Weights of a small transformer language model.
Size: 8 layers, 3 heads of 128 (1 for keys and values), vocabulary 16384, 20.5M parameters.
Training: 613M tokens, 4701 steps.
Each number is 200 + 40 x the weight over its row's rms, rounded and kept within 0 to 999. Layers, rows and columns count from 0. The size before them is the row's rms in percent of the matrix's.

# down: layer 4 MLP down (transposed), 512x384, rms 0.157, rows 59-93, columns 0-63
# gate: layer 4 MLP gate, 512x384, rms 0.155, rows 60-94, columns 0-63
# up: layer 4 MLP up, 512x384, rms 0.165, rows 60-94, columns 0-63
down59,098,218,205,160,185,232,249,184,118,186,188,175,224,187,214,193,228,212,243,185,155,232,219,217,179,208,165,190,208,269,216,214,176,225,193,204,178,176,176,239,200,183,105,185,210,243,200,273,140,122,231,198,171,217,193,141,192,228,212,183,172,111,213,147,202
gate60,099,207,189,247,238,189,191,206,176,246,207,176,184,153,251,226,259,232,219,177,205,156,270,199,231,180,262,253,211,253,217,284,174,304,178,184,186,203,194,128,239,168,214,248,203,163,156,190,275,299,180,200,211,197,205,236,256,152,158,258,215,163,159,198,239
up60,105,255,193,173,163,283,220,186,204,163,164,237,164,199,147,185,209,187,263,238,167,270,139,144,228,231,197,250,221,109,235,264,249,160,157,229,261,216,262,194,169,161,192,153,90,185,183,198,221,215,159,294,205,154,219,134,142,276,284,238,219,195,196,159,233
down60,106,220,221,220,221,214,154,250,252,218,147,205,233,206,177,153,209,221,272,229,149,247,226,205,219,164,161,225,208,193,184,250,205,202,237,229,188,257,234,185,241,193,203,160,167,258,215,172,196,127,233,207,200,173,167,246,265,193,190,159,203,238,210,251,265
gate61,101,278,228,175,240,125,146,199,251,236,164,182,191,227,171,166,198,266,264,167,142,194,217,248,176,186,177,247,115,168,231,258,258,289,163,204,154,248,192,148,170,219,128,149,198,197,182,213,184,189,191,276,251,283,168,200,124,184,246,147,251,185,262,175,230
up61,101,182,227,170,187,168,278,236,240,205,198,137,195,211,209,157,217,160,198,196,197,161,194,229,245,225,231,149,217,174,187,179,166,240,268,176,198,158,222,263,141,214,180,244,188,143,216,171,274,248,231,191,206,147,226,244,217,172,145,187,216,176,198,293,226
down61,098,187,190,194,235,139,176,218,194,164,178,119,209,234,194,211,193,161,189,176,209,241,239,219,181,225,222,224,232,232,200,205,162,134,216,205,249,211,263,163,211,168,106,142,178,175,181,205,148,176,179,204,175,171,189,166,200,173,217,222,251,130,198,230,239
gate62,100,234,286,154,151,138,253,252,228,247,168,273,229,121,177,142,138,189,244,226,204,167,206,236,247,168,227,194,224,159,222,230,206,177,122,245,189,171,155,261,207,273,215,173,274,187,203,253,217,176,145,103,220,139,270,189,182,238,109,164,202,207,206,254,154
up62,098,151,187,186,249,257,232,176,241,167,173,157,165,261,202,160,268,186,192,151,233,185,122,246,212,196,170,201,95,167,199,162,218,290,228,218,183,209,176,193,176,167,287,197,183,175,144,217,131,144,236,159,244,173,211,189,220,214,169,264,196,193,187,191,219
down62,097,258,243,253,212,157,200,179,195,203,149,165,145,225,220,212,181,234,238,200,230,163,230,125,248,249,178,212,153,201,223,248,204,165,215,236,131,231,231,225,196,171,257,144,177,157,232,178,249,275,245,178,171,199,218,199,222,161,139,228,285,246,228,202,159
gate63,105,156,273,211,237,215,171,188,290,242,228,153,283,222,159,173,162,170,181,215,186,229,243,214,224,191,153,249,246,188,209,223,230,193,186,176,213,200,182,272,267,250,213,192,225,203,121,211,222,227,94,129,232,135,206,145,203,177,263,277,266,229,251,204,225
up63,101,199,262,188,167,129,248,205,216,160,128,290,172,142,215,221,205,163,181,223,213,227,146,222,236,190,207,105,170,199,193,191,211,248,192,296,209,265,179,173,221,185,190,202,220,270,245,101,162,229,220,186,232,174,230,234,206,228,195,204,256,190,256,219,198
down63,097,234,232,214,237,186,194,177,249,201,199,170,182,188,135,172,170,200,211,228,187,166,190,189,160,146,191,259,232,192,212,199,185,172,242,139,181,220,206,220,127,228,203,222,260,211,228,145,106,317,177,160,186,199,219,179,144,179,178,199,174,190,133,245,153
gate64,104,215,201,212,188,134,192,191,254,287,232,220,157,223,195,232,235,158,190,187,202,171,107,242,269,207,238,159,141,219,191,182,217,259,254,97,198,271,230,192,183,141,191,220,220,203,205,166,248,187,186,209,147,218,176,214,232,253,129,222,216,185,227,239,194
up64,100,164,166,257,193,159,231,191,166,139,183,239,242,126,164,198,262,190,204,235,205,203,182,185,258,236,232,163,339,222,216,256,181,269,233,224,187,157,135,250,267,226,244,204,183,228,241,108,284,155,227,171,202,256,187,234,153,194,179,209,203,135,181,183,197
down64,103,139,198,205,223,268,133,165,244,217,205,326,127,272,247,190,252,211,211,261,180,235,189,114,255,162,159,198,171,242,185,234,157,109,156,213,126,242,241,171,191,244,197,148,244,256,192,228,168,206,140,146,190,246,255,174,201,190,168,209,164,181,238,146,247
gate65,103,214,259,237,183,164,184,231,174,180,170,189,276,242,191,145,144,169,172,215,221,178,201,162,251,227,184,237,253,165,169,178,222,183,163,194,168,187,170,160,178,183,282,198,156,163,178,160,271,160,231,158,185,208,240,208,257,170,148,189,185,174,283,243,209
up65,101,216,168,119,164,165,197,173,211,157,221,236,102,165,238,278,246,82,164,189,260,157,217,190,204,270,227,195,135,230,177,222,234,157,223,200,203,252,207,252,253,193,201,177,209,157,167,209,153,231,210,234,242,204,249,215,185,178,179,198,257,263,257,142,253
down65,098,245,196,233,224,195,153,171,241,188,203,156,206,199,190,184,190,205,172,166,216,234,200,217,168,188,248,172,208,201,184,114,172,201,266,162,193,209,115,248,197,190,98,169,159,109,190,203,168,256,100,234,163,151,125,154,157,214,194,227,213,238,211,216,136
gate66,100,236,150,190,220,182,183,217,161,96,233,230,146,145,196,193,204,162,109,224,198,206,119,220,167,165,157,195,190,233,173,188,178,224,194,229,189,197,196,151,207,225,185,144,179,248,223,171,229,148,174,214,236,177,199,157,194,245,162,187,185,184,209,200,172
up66,102,150,231,208,194,224,258,214,260,204,232,225,198,202,114,235,213,156,183,167,160,155,184,221,185,201,220,253,162,213,159,213,207,180,136,161,193,215,161,213,201,226,198,183,158,185,245,292,233,113,250,261,221,258,114,206,208,164,257,174,245,147,89,177,189
down66,101,140,248,167,173,175,236,209,169,206,295,240,231,208,236,224,225,169,219,205,259,151,223,228,181,217,197,196,185,221,238,246,212,235,228,193,154,235,276,217,181,197,41,177,145,181,215,223,233,192,238,107,261,202,278,205,187,180,240,165,269,191,186,232,195
gate67,099,301,184,189,224,206,140,250,269,207,178,211,202,212,179,191,234,170,261,199,201,111,155,186,118,172,137,302,244,215,202,246,199,232,131,226,245,245,162,241,219,207,189,216,292,155,185,185,169,232,145,245,266,185,213,141,161,124,252,230,209,166,204,164,202
up67,097,201,152,201,188,226,157,217,175,271,210,224,196,237,256,188,144,225,178,124,198,209,161,181,180,160,167,276,242,173,192,263,177,194,188,190,159,220,194,204,141,185,190,288,209,236,206,222,169,197,188,288,203,196,220,190,203,151,174,239,216,226,167,145,210
down67,097,246,208,184,206,209,201,166,246,156,234,225,189,238,270,240,188,194,268,195,201,222,106,181,163,123,185,193,215,184,207,148,131,226,138,125,240,209,166,198,249,203,174,158,220,281,173,184,224,178,226,166,225,158,236,222,168,171,216,148,138,193,232,209,207
gate68,104,153,270,188,249,162,179,169,201,185,172,301,227,158,224,145,177,180,170,214,218,158,223,225,145,127,194,294,202,174,231,248,226,246,175,204,134,222,225,191,197,209,169,269,196,256,136,172,178,260,181,250,138,221,181,211,163,189,145,190,194,190,169,152,235
up68,101,247,180,157,219,189,199,293,194,215,185,201,231,183,193,179,230,186,229,214,273,209,238,181,131,242,198,145,219,195,212,183,201,153,207,148,212,235,176,218,216,140,248,164,217,183,213,225,261,175,214,233,194,213,235,173,249,144,261,207,228,158,182,249,147
down68,107,236,162,257,181,243,273,233,208,196,212,162,136,208,203,219,243,240,273,256,109,206,197,204,180,317,191,187,189,221,129,142,244,192,265,204,221,271,254,158,220,106,63,158,196,141,184,173,270,155,209,212,233,216,160,177,235,169,220,206,289,228,272,234,204
gate69,102,224,226,188,194,124,230,171,216,191,127,229,186,273,182,132,237,211,173,286,189,162,181,185,212,217,232,215,248,172,147,197,198,209,172,120,250,147,89,223,200,223,183,224,121,184,171,203,157,142,237,196,168,202,224,235,249,292,235,195,255,221,259,126,122
up69,096,244,293,171,83,195,191,208,199,214,180,244,222,241,260,178,218,178,229,318,185,151,255,239,132,162,223,135,279,238,195,204,90,206,245,178,197,234,145,210,271,210,204,249,157,204,265,168,193,185,195,287,157,177,239,234,216,192,207,273,267,271,195,212,150
down69,104,250,123,213,239,192,235,164,215,254,195,252,224,210,218,170,233,200,234,230,232,157,213,305,206,212,168,233,172,196,210,158,190,202,287,179,202,226,148,187,179,180,302,251,223,259,231,255,196,131,166,205,97,224,290,250,131,233,148,187,276,197,202,172,110
gate70,092,215,212,206,181,211,205,245,196,243,229,209,178,237,258,208,196,237,89,239,181,254,126,184,176,241,167,150,205,188,195,97,175,203,172,204,248,234,197,187,228,244,216,195,113,189,220,214,207,280,174,223,268,249,228,268,248,232,232,210,184,202,201,211,166
up70,092,175,188,197,198,172,257,255,179,212,250,243,201,254,222,148,166,175,224,218,255,188,192,213,151,183,195,82,186,143,218,130,96,196,234,252,225,242,210,181,249,164,211,208,204,203,132,217,171,226,166,236,168,193,214,187,213,195,205,197,147,122,208,186,201
down70,095,226,242,202,143,247,235,212,167,211,163,159,215,250,293,223,172,155,171,206,185,224,240,143,207,178,217,276,215,204,223,224,213,242,213,145,193,238,139,246,238,266,221,204,197,228,248,275,180,137,195,235,199,206,222,130,131,207,205,156,217,170,162,160,213
gate71,092,165,258,168,142,172,182,164,192,190,254,253,234,231,185,156,123,280,133,208,146,175,160,208,193,161,216,220,205,234,197,143,208,233,187,207,165,188,204,206,224,187,203,203,193,110,224,194,216,188,179,220,174,227,111,155,156,106,181,249,228,191,140,250,208
up71,098,197,174,223,150,189,206,136,198,187,164,145,197,148,208,120,222,186,239,167,174,235,201,189,202,236,160,224,219,232,220,257,120,185,242,181,231,186,157,162,191,242,80,174,190,228,190,212,138,119,120,221,181,204,172,201,167,291,174,138,148,249,159,166,195
down71,095,170,262,211,150,251,238,144,240,297,252,274,182,200,220,167,165,136,230,234,223,240,139,255,182,238,147,230,199,170,147,216,174,195,193,131,173,207,174,190,172,189,183,185,176,192,162,226,232,197,190,191,225,221,227,227,208,190,143,241,162,214,236,155,262
gate72,106,209,125,178,227,223,178,204,132,184,153,202,162,183,182,138,209,211,213,185,198,151,266,157,219,196,223,199,208,276,202,197,185,244,185,205,202,160,231,214,170,177,131,207,207,176,211,203,201,232,174,283,205,162,205,240,203,261,208,182,231,192,250,176,275
up72,100,209,235,125,218,187,180,245,252,234,158,231,197,174,214,284,167,204,189,192,142,220,167,188,157,208,241,200,142,182,166,203,202,206,175,290,215,228,186,195,206,180,203,141,234,204,260,173,132,222,192,205,182,260,234,193,191,226,171,235,111,238,174,234,214
down72,100,232,182,229,155,180,267,207,201,179,177,108,165,176,112,185,153,204,197,228,257,219,173,180,185,204,230,190,236,106,212,212,204,207,248,165,221,132,232,187,220,82,154,178,212,248,170,187,199,239,255,226,185,196,210,221,152,263,237,138,142,202,201,199,229
gate73,101,159,162,170,217,220,150,154,182,197,164,184,172,130,188,197,194,233,248,169,237,186,194,197,244,261,218,149,192,175,158,174,235,131,225,205,140,314,282,204,171,196,213,233,251,249,190,178,214,82,240,272,146,236,208,205,142,226,214,233,134,176,167,182,232
up73,103,292,187,194,214,253,148,166,275,256,211,206,220,162,174,168,211,223,212,177,218,217,105,206,275,157,204,204,128,204,220,177,273,215,237,189,221,150,205,246,110,183,208,227,249,187,174,239,166,266,163,174,199,217,191,185,180,300,213,166,183,215,208,157,221
down73,101,192,146,260,203,116,194,251,243,234,245,207,265,154,242,246,195,171,254,193,291,193,162,171,187,220,228,127,197,107,186,213,166,153,244,179,200,135,189,167,167,172,243,170,147,259,253,166,171,201,194,184,214,213,228,200,177,193,219,269,160,166,186,139,243
gate74,103,169,221,266,152,154,250,195,236,218,252,249,198,168,191,210,230,182,198,225,167,233,158,181,165,276,343,153,192,245,176,213,131,271,161,218,133,176,178,233,195,250,216,173,224,152,249,212,188,159,257,128,220,221,261,189,253,187,178,228,180,163,179,197,237
up74,092,155,196,193,231,223,143,239,202,200,217,166,316,191,206,142,189,122,133,186,139,245,177,191,157,150,161,176,193,215,210,166,127,204,264,209,267,155,163,211,180,173,219,250,217,205,179,182,246,257,186,138,199,194,126,249,251,175,191,176,188,240,182,256,242
down74,096,151,200,199,200,205,178,201,233,216,190,219,231,179,161,185,276,192,226,177,183,91,197,227,184,183,140,229,238,243,221,175,283,228,222,212,260,234,186,192,187,207,294,183,168,186,166,247,199,228,200,208,245,206,259,248,172,195,162,161,195,172,154,215,185
gate75,107,195,131,234,152,285,204,208,293,255,197,216,205,236,227,236,177,275,132,241,232,214,190,276,181,239,158,260,221,184,248,231,189,172,169,213,175,249,247,213,171,200,139,199,179,192,147,241,131,223,219,97,215,227,193,252,233,271,264,217,176,225,185,186,200
up75,104,238,213,193,148,233,199,225,229,248,195,185,196,143,216,229,233,166,250,214,185,164,234,267,234,214,184,259,183,157,191,217,156,168,241,188,240,240,152,212,261,116,143,156,192,182,151,190,283,210,270,232,168,143,199,225,149,211,207,164,195,289,157,197,248
down75,101,177,191,148,180,185,217,190,199,232,207,238,156,223,197,184,172,281,191,229,165,204,133,238,263,230,251,177,154,229,193,193,231,173,172,201,257,175,151,204,217,74,140,162,201,271,173,233,233,225,274,249,171,195,213,148,179,157,199,186,185,191,213,220,164
gate76,101,206,142,111,212,155,217,104,156,214,149,192,172,70,225,249,165,221,146,232,189,236,176,172,153,156,247,233,192,203,199,219,225,200,190,158,171,239,218,231,225,226,201,253,167,203,199,121,243,191,172,249,221,219,214,206,240,179,215,197,186,235,221,246,284
up76,102,207,196,214,221,160,143,209,227,182,166,243,144,184,149,242,192,157,150,210,227,220,174,149,182,162,237,165,210,225,245,227,179,230,181,247,195,228,194,228,172,243,199,256,158,230,158,251,192,130,189,212,203,293,220,155,214,136,130,175,200,262,285,132,174
down76,107,242,249,165,208,145,194,185,227,204,176,250,141,241,202,234,154,206,142,259,239,204,231,206,262,196,212,226,200,232,216,169,151,247,211,256,139,197,160,110,207,258,323,143,215,187,258,236,166,201,140,226,174,161,241,126,269,150,137,201,179,254,245,151,166
gate77,102,276,176,261,191,169,164,155,240,253,251,223,259,198,142,184,237,222,149,185,226,206,207,214,186,178,280,210,196,199,200,165,126,200,189,188,223,204,208,201,195,163,236,180,211,245,130,146,123,131,259,142,154,170,210,197,268,154,245,172,214,269,253,171,162
up77,095,146,236,122,204,199,221,197,222,141,167,210,206,135,197,210,184,228,265,195,197,232,237,262,276,244,235,121,171,248,245,183,234,309,183,225,121,154,190,162,178,234,157,159,126,176,265,184,280,201,165,176,168,209,182,267,238,222,134,274,250,286,155,125,201
down77,100,186,134,172,176,222,235,189,199,174,222,172,156,161,253,206,198,168,205,274,195,202,139,283,180,183,169,207,237,284,137,143,156,248,225,150,224,152,254,235,295,129,196,217,185,181,211,155,223,178,261,159,157,316,169,246,218,213,191,268,210,233,270,182,239
gate78,103,141,190,196,213,125,243,225,256,237,236,313,247,195,231,286,234,238,225,198,158,189,281,121,205,172,257,251,189,265,247,261,203,174,236,190,244,225,168,248,237,184,227,168,224,170,221,193,145,200,187,154,207,200,229,177,138,235,165,161,236,152,179,235,205
up78,101,185,259,105,225,227,174,249,179,199,158,206,192,205,234,166,223,181,226,277,205,263,180,206,109,139,139,117,239,219,178,126,214,166,184,239,92,345,184,179,224,232,181,194,227,205,203,191,179,201,208,179,212,198,190,251,181,191,221,195,164,200,197,160,165
down78,100,189,146,246,103,196,193,207,235,246,237,231,141,209,214,286,235,192,229,242,167,244,182,168,218,271,233,190,190,175,126,130,161,202,178,273,101,172,225,143,217,225,285,157,142,258,217,246,315,220,200,173,225,217,179,200,136,224,167,285,187,164,173,255,161
gate79,102,192,208,256,244,285,217,255,214,228,144,162,258,204,213,157,220,157,190,146,189,247,217,249,174,211,166,202,210,210,168,177,184,221,102,251,215,209,138,172,165,114,182,217,218,312,175,220,215,246,149,186,188,263,137,226,203,262,143,308,156,130,218,219,262
up79,101,183,238,199,177,188,186,220,167,127,264,271,177,146,176,226,139,184,216,192,246,227,176,235,166,165,183,204,209,164,177,144,194,91,212,199,220,244,221,182,224,203,231,157,255,235,265,163,200,224,229,164,207,129,196,140,183,196,256,101,210,180,281,184,221
down79,102,261,251,259,174,178,215,155,214,167,225,144,314,233,277,213,202,206,212,302,193,151,261,225,187,148,214,168,181,123,188,85,210,112,220,210,133,174,270,178,207,203,212,156,205,182,242,141,235,182,200,150,160,114,211,221,163,169,195,168,305,184,153,211,160
gate80,095,203,286,245,271,244,176,227,151,202,229,196,206,201,196,217,126,214,165,235,200,122,238,121,216,232,210,143,219,226,217,218,184,224,122,189,171,133,222,165,205,234,229,152,187,211,198,210,173,176,208,222,179,173,233,167,186,136,177,146,143,219,267,230,220
up80,097,139,230,147,256,228,175,189,138,193,187,225,263,215,193,220,196,240,98,141,221,261,218,209,206,188,190,202,169,228,260,136,165,188,146,200,225,197,113,203,225,247,212,193,213,191,222,209,171,153,203,167,142,218,208,208,219,240,215,213,196,244,173,307,178
down80,101,158,147,209,201,173,229,183,145,226,201,128,200,233,265,209,255,177,216,154,183,200,196,239,238,247,256,141,163,199,275,197,154,238,259,223,215,225,215,207,203,198,93,233,223,125,202,209,200,195,207,186,203,173,188,223,247,219,232,152,164,170,210,210,172
gate81,098,236,265,156,230,237,190,170,177,203,193,146,239,180,177,181,239,234,157,210,218,124,212,278,196,157,201,184,181,203,120,168,238,177,243,176,253,233,178,183,215,219,255,241,232,235,231,213,246,197,244,231,150,255,158,188,286,213,267,203,186,176,214,214,276
up81,094,194,198,151,207,223,180,127,249,171,125,159,151,212,252,180,116,143,168,229,202,200,183,218,262,245,183,177,185,255,183,257,149,221,184,202,192,129,291,178,217,241,219,212,143,209,167,189,181,229,123,226,128,199,192,120,190,239,220,244,228,189,296,186,159
down81,096,175,157,215,140,185,182,239,191,267,296,212,179,171,253,139,208,223,186,167,177,174,172,270,234,232,194,228,249,240,189,274,199,176,188,183,198,260,167,202,166,232,186,244,287,140,190,248,236,186,152,163,197,137,213,252,246,158,221,143,95,140,214,202,223
gate82,093,208,240,220,160,239,190,153,270,191,176,255,191,216,249,247,181,241,221,190,190,239,232,199,266,174,264,201,157,235,204,225,183,247,209,188,197,261,120,184,220,202,194,202,151,211,233,174,216,179,207,213,217,214,266,223,210,192,164,210,206,150,201,155,169
up82,106,195,178,235,210,154,237,249,201,129,155,235,148,113,184,180,242,299,209,204,164,180,187,283,239,165,173,210,176,204,245,196,151,169,233,170,219,152,124,200,245,212,219,270,221,202,269,203,235,178,145,178,214,113,232,290,245,259,125,176,174,190,142,149,236
down82,101,273,171,264,193,243,177,136,133,179,131,215,137,176,243,237,169,249,212,216,137,165,216,204,242,175,224,211,216,224,236,165,207,139,218,191,148,221,192,199,154,250,248,254,203,213,142,247,199,155,169,185,120,236,240,225,190,195,206,239,126,169,146,191,234
gate83,097,241,249,143,285,235,114,95,190,260,203,134,134,165,214,191,213,191,183,171,296,152,180,163,191,132,160,162,156,221,252,207,159,164,197,247,218,189,180,198,237,241,232,226,218,201,180,278,191,180,253,179,169,229,193,238,200,262,145,233,197,170,255,206,151
up83,098,225,199,97,196,192,164,188,220,174,150,182,204,155,164,253,200,296,232,244,174,192,151,223,222,144,206,196,209,172,189,209,222,144,181,247,263,198,204,193,286,240,260,193,169,271,206,179,281,139,218,246,201,247,171,244,168,221,220,208,229,124,158,226,210
down83,101,188,208,165,200,240,117,109,229,154,210,143,180,183,171,217,225,249,220,231,242,149,235,172,228,130,150,197,199,119,145,204,188,247,239,273,169,196,208,186,232,188,154,210,144,269,209,264,214,186,259,191,236,227,160,161,123,179,174,185,215,161,139,151,177
gate84,098,55,217,160,183,190,93,217,203,179,141,233,203,184,126,236,250,187,204,212,256,193,177,208,193,224,160,228,220,170,176,263,201,228,146,191,218,209,214,193,269,165,152,273,146,209,201,150,226,237,173,226,181,197,232,254,201,212,96,125,157,180,173,201,158
up84,103,207,228,133,218,184,225,220,266,155,222,249,166,234,160,207,182,242,202,229,231,169,158,181,196,249,187,152,245,191,194,214,244,228,150,215,108,172,182,203,165,258,173,189,157,196,222,183,259,213,184,258,223,208,157,217,265,162,196,241,214,170,124,209,173
down84,102,148,181,200,187,301,220,183,167,171,210,141,241,201,166,172,202,175,191,150,231,189,193,216,262,128,140,174,172,135,244,245,132,207,155,217,175,201,166,227,212,214,162,197,159,138,186,232,204,171,190,165,168,123,162,231,103,172,168,192,176,200,199,219,237
gate85,103,253,197,148,256,189,166,217,219,201,253,178,256,213,219,150,274,193,188,190,282,258,334,218,239,188,170,236,174,283,200,226,195,225,223,181,194,183,272,345,201,208,169,163,177,230,169,153,230,214,192,169,131,172,179,183,195,221,214,154,136,158,220,218,162
up85,092,157,241,217,133,162,262,146,163,153,208,256,155,180,193,199,139,137,171,210,204,183,222,138,145,271,170,210,160,149,239,135,225,237,219,217,184,150,138,120,195,180,182,202,198,213,175,250,191,196,229,180,223,178,212,202,176,167,210,177,184,206,187,100,226
down85,079,232,203,264,218,215,189,191,160,219,199,172,154,139,274,203,197,253,235,107,200,233,199,153,165,178,200,222,149,154,205,222,209,177,201,216,242,210,199,192,229,147,0,217,233,136,228,223,180,176,239,176,205,253,264,223,167,178,178,213,197,235,172,215,199
gate86,100,156,141,146,163,229,183,236,224,254,228,186,171,236,249,198,269,188,213,118,187,206,169,212,165,185,204,199,230,206,206,196,190,179,130,212,290,249,133,188,193,258,189,209,237,190,210,127,240,196,177,170,217,210,231,235,206,137,185,224,195,239,219,246,73
up86,098,143,238,186,164,120,239,213,248,162,170,151,198,244,221,174,184,205,219,228,191,178,158,144,219,201,173,187,112,169,218,219,210,214,217,192,249,142,247,248,236,203,229,240,166,185,234,215,186,184,187,180,277,165,220,194,158,210,178,242,286,189,173,218,182
down86,101,212,170,246,244,232,184,261,225,195,237,182,229,215,202,117,160,221,250,199,217,151,169,169,152,210,152,184,174,252,208,224,204,176,170,186,228,205,223,233,283,159,224,235,201,145,219,124,251,153,191,243,279,235,177,238,212,185,156,158,236,229,207,143,185
gate87,105,279,190,229,239,227,133,142,253,245,158,169,144,197,179,219,175,194,199,184,223,189,210,260,190,152,110,102,168,197,199,268,251,220,194,199,206,167,187,204,133,189,135,198,165,313,199,202,235,240,138,189,197,120,210,194,136,195,242,236,142,202,84,222,155
up87,102,208,237,230,217,249,241,161,251,240,156,220,221,112,168,187,251,215,200,182,160,210,161,165,221,182,214,142,272,154,168,170,192,149,278,184,138,170,199,247,220,258,295,283,139,225,206,201,199,198,234,158,209,199,188,193,213,203,260,199,116,193,161,254,186
down87,103,220,230,225,150,226,219,194,145,177,228,257,290,164,223,249,179,240,187,184,271,167,258,220,221,225,168,164,175,170,239,179,224,226,210,201,189,90,257,222,274,231,240,188,196,223,273,256,219,214,159,177,206,161,139,200,189,168,258,219,185,195,188,190,125
gate88,103,190,227,202,236,151,207,229,230,199,217,308,199,146,176,168,167,214,198,224,235,174,145,223,190,142,195,203,226,226,173,188,222,179,183,134,150,165,219,253,251,169,166,173,195,214,217,242,220,151,183,171,173,192,214,182,181,180,239,199,320,144,250,173,213
up88,099,162,254,202,141,226,185,218,201,182,129,192,195,220,268,187,257,174,160,208,159,164,206,196,206,159,216,205,213,176,207,131,131,263,188,200,197,292,203,182,242,203,137,171,231,254,295,220,169,164,237,220,135,195,219,155,112,231,219,236,192,222,230,123,140
down88,104,183,271,181,217,213,200,225,226,223,105,222,165,243,217,179,200,112,169,239,196,203,214,220,207,165,197,287,138,295,149,246,206,182,209,216,147,206,157,176,175,244,225,207,221,198,225,179,213,248,191,203,191,177,135,116,207,202,111,190,124,162,203,175,195
gate89,099,217,211,205,144,261,210,222,187,151,279,136,225,243,120,177,202,234,190,191,205,238,166,154,196,187,205,241,275,209,163,178,133,225,157,239,145,213,196,132,176,110,164,209,210,250,152,130,209,112,167,181,207,174,206,213,167,194,199,165,172,180,213,207,221
up89,096,213,222,161,214,188,241,173,154,235,122,204,165,261,236,154,232,146,166,236,254,203,212,212,215,137,168,158,234,220,200,265,207,112,156,153,235,188,216,168,150,226,182,160,171,319,151,235,134,194,184,142,227,222,300,142,250,211,166,178,183,242,295,126,213
down89,099,221,216,192,190,243,228,212,200,261,232,239,193,274,214,188,221,181,200,183,166,220,164,153,157,177,173,198,155,198,161,281,215,272,179,167,290,284,277,251,157,171,175,184,175,196,220,151,150,222,235,225,227,174,236,236,186,76,191,131,165,198,218,190,145
gate90,094,135,215,207,246,181,169,303,181,198,183,230,167,213,142,236,208,206,204,222,167,247,249,217,196,276,173,247,126,199,175,183,216,125,164,172,258,254,237,230,120,186,164,150,220,242,160,155,214,141,180,225,246,197,249,185,305,195,207,149,149,212,228,194,232
up90,098,150,197,252,166,217,195,218,164,199,175,230,319,232,179,228,95,203,178,161,142,207,192,249,188,181,240,227,263,206,212,167,159,271,190,202,274,238,187,196,232,247,223,219,169,202,211,232,201,237,244,201,173,183,140,182,223,204,215,205,208,200,183,215,204
down90,094,237,189,183,202,256,242,148,158,215,201,156,264,194,221,168,189,180,278,201,192,222,226,188,194,170,209,233,153,133,176,189,186,219,241,178,225,184,190,238,201,186,288,240,203,161,195,135,161,181,156,184,171,158,200,175,181,217,166,186,145,269,232,212,184
gate91,100,181,222,225,238,158,162,214,152,228,163,194,167,181,186,193,199,214,221,188,205,189,241,181,216,201,144,141,230,137,134,226,223,217,205,214,123,240,316,145,209,137,253,250,163,175,232,176,142,233,130,186,205,94,198,267,202,198,203,190,158,171,227,255,134
up91,103,226,268,187,219,207,239,197,162,161,112,229,138,180,192,195,307,241,184,216,260,186,239,225,192,163,147,198,229,183,175,216,244,168,187,193,216,98,209,236,223,210,237,179,175,239,197,193,179,169,257,119,171,293,183,222,242,159,216,233,250,199,180,219,209
down91,100,172,187,195,235,206,207,90,205,194,152,205,235,186,243,229,300,251,209,152,141,214,211,207,176,293,157,221,166,252,152,243,239,198,165,175,196,162,198,260,215,182,235,157,201,211,203,221,168,182,291,161,147,208,195,141,210,226,214,273,201,212,253,138,241
gate92,099,146,231,166,250,207,161,242,227,206,150,143,285,202,200,205,216,252,177,135,227,210,151,202,189,194,206,203,177,206,251,267,220,189,175,239,229,186,196,214,201,249,134,164,144,187,126,217,205,192,257,241,146,246,249,207,293,187,229,192,234,247,170,173,230
up92,099,200,147,214,220,240,204,188,164,221,175,185,249,257,256,233,173,166,214,219,211,119,197,165,172,162,202,140,148,230,182,230,231,297,173,211,188,214,194,208,241,193,167,159,159,242,198,217,193,106,145,166,233,232,268,198,151,151,229,202,161,190,240,168,230
down92,102,111,159,194,270,204,173,228,190,179,117,236,236,155,132,256,230,238,161,180,222,196,207,222,211,220,229,218,214,185,225,204,214,249,204,167,190,209,210,171,213,258,251,190,143,246,133,244,207,257,226,216,231,288,150,194,106,181,245,163,204,164,260,199,258
gate93,100,258,264,246,219,204,217,256,157,241,179,250,232,193,204,242,191,227,167,173,143,165,276,148,292,121,178,180,199,187,232,149,194,244,182,210,226,194,175,273,144,315,163,240,195,161,182,169,233,238,189,206,229,118,223,240,172,171,203,209,248,200,239,149,188
up93,098,191,189,213,193,244,213,189,285,211,209,180,236,195,129,195,156,194,136,236,179,227,190,222,99,242,221,193,191,233,191,148,149,212,201,205,195,210,214,166,171,126,209,210,205,224,194,186,170,264,135,202,217,180,180,183,198,147,198,118,187,165,229,180,220
down93,101,164,200,134,242,195,186,177,144,212,207,142,243,266,253,220,158,173,151,216,263,229,175,175,202,258,197,190,179,254,202,210,238,129,297,234,222,198,238,123,299,170,230,167,184,119,140,173,236,221,195,122,119,192,152,173,220,158,159,206,234,181,250,196,267
gate94,098,173,210,251,222,265,176,197,217,224,168,250,281,207,157,190,209,224,144,183,161,176,167,223,224,133,200,219,161,193,132,224,237,223,237,207,119,151,198,197,143,201,260,242,186,238,218,228,212,211,210,217,236,229,233,234,212,130,128,188,251,187,249,231,186
up94,097,220,180,210,164,156,232,217,127,258,173,145,143,170,207,194,153,151,191,217,239,204,216,199,156,231,144,199,244,190,272,151,212,146,121,164,260,240,227,143,120,190,205,173,200,206,191,121,202,170,127,201,197,203,218,233,235,182,143,155,223,153,185,234,204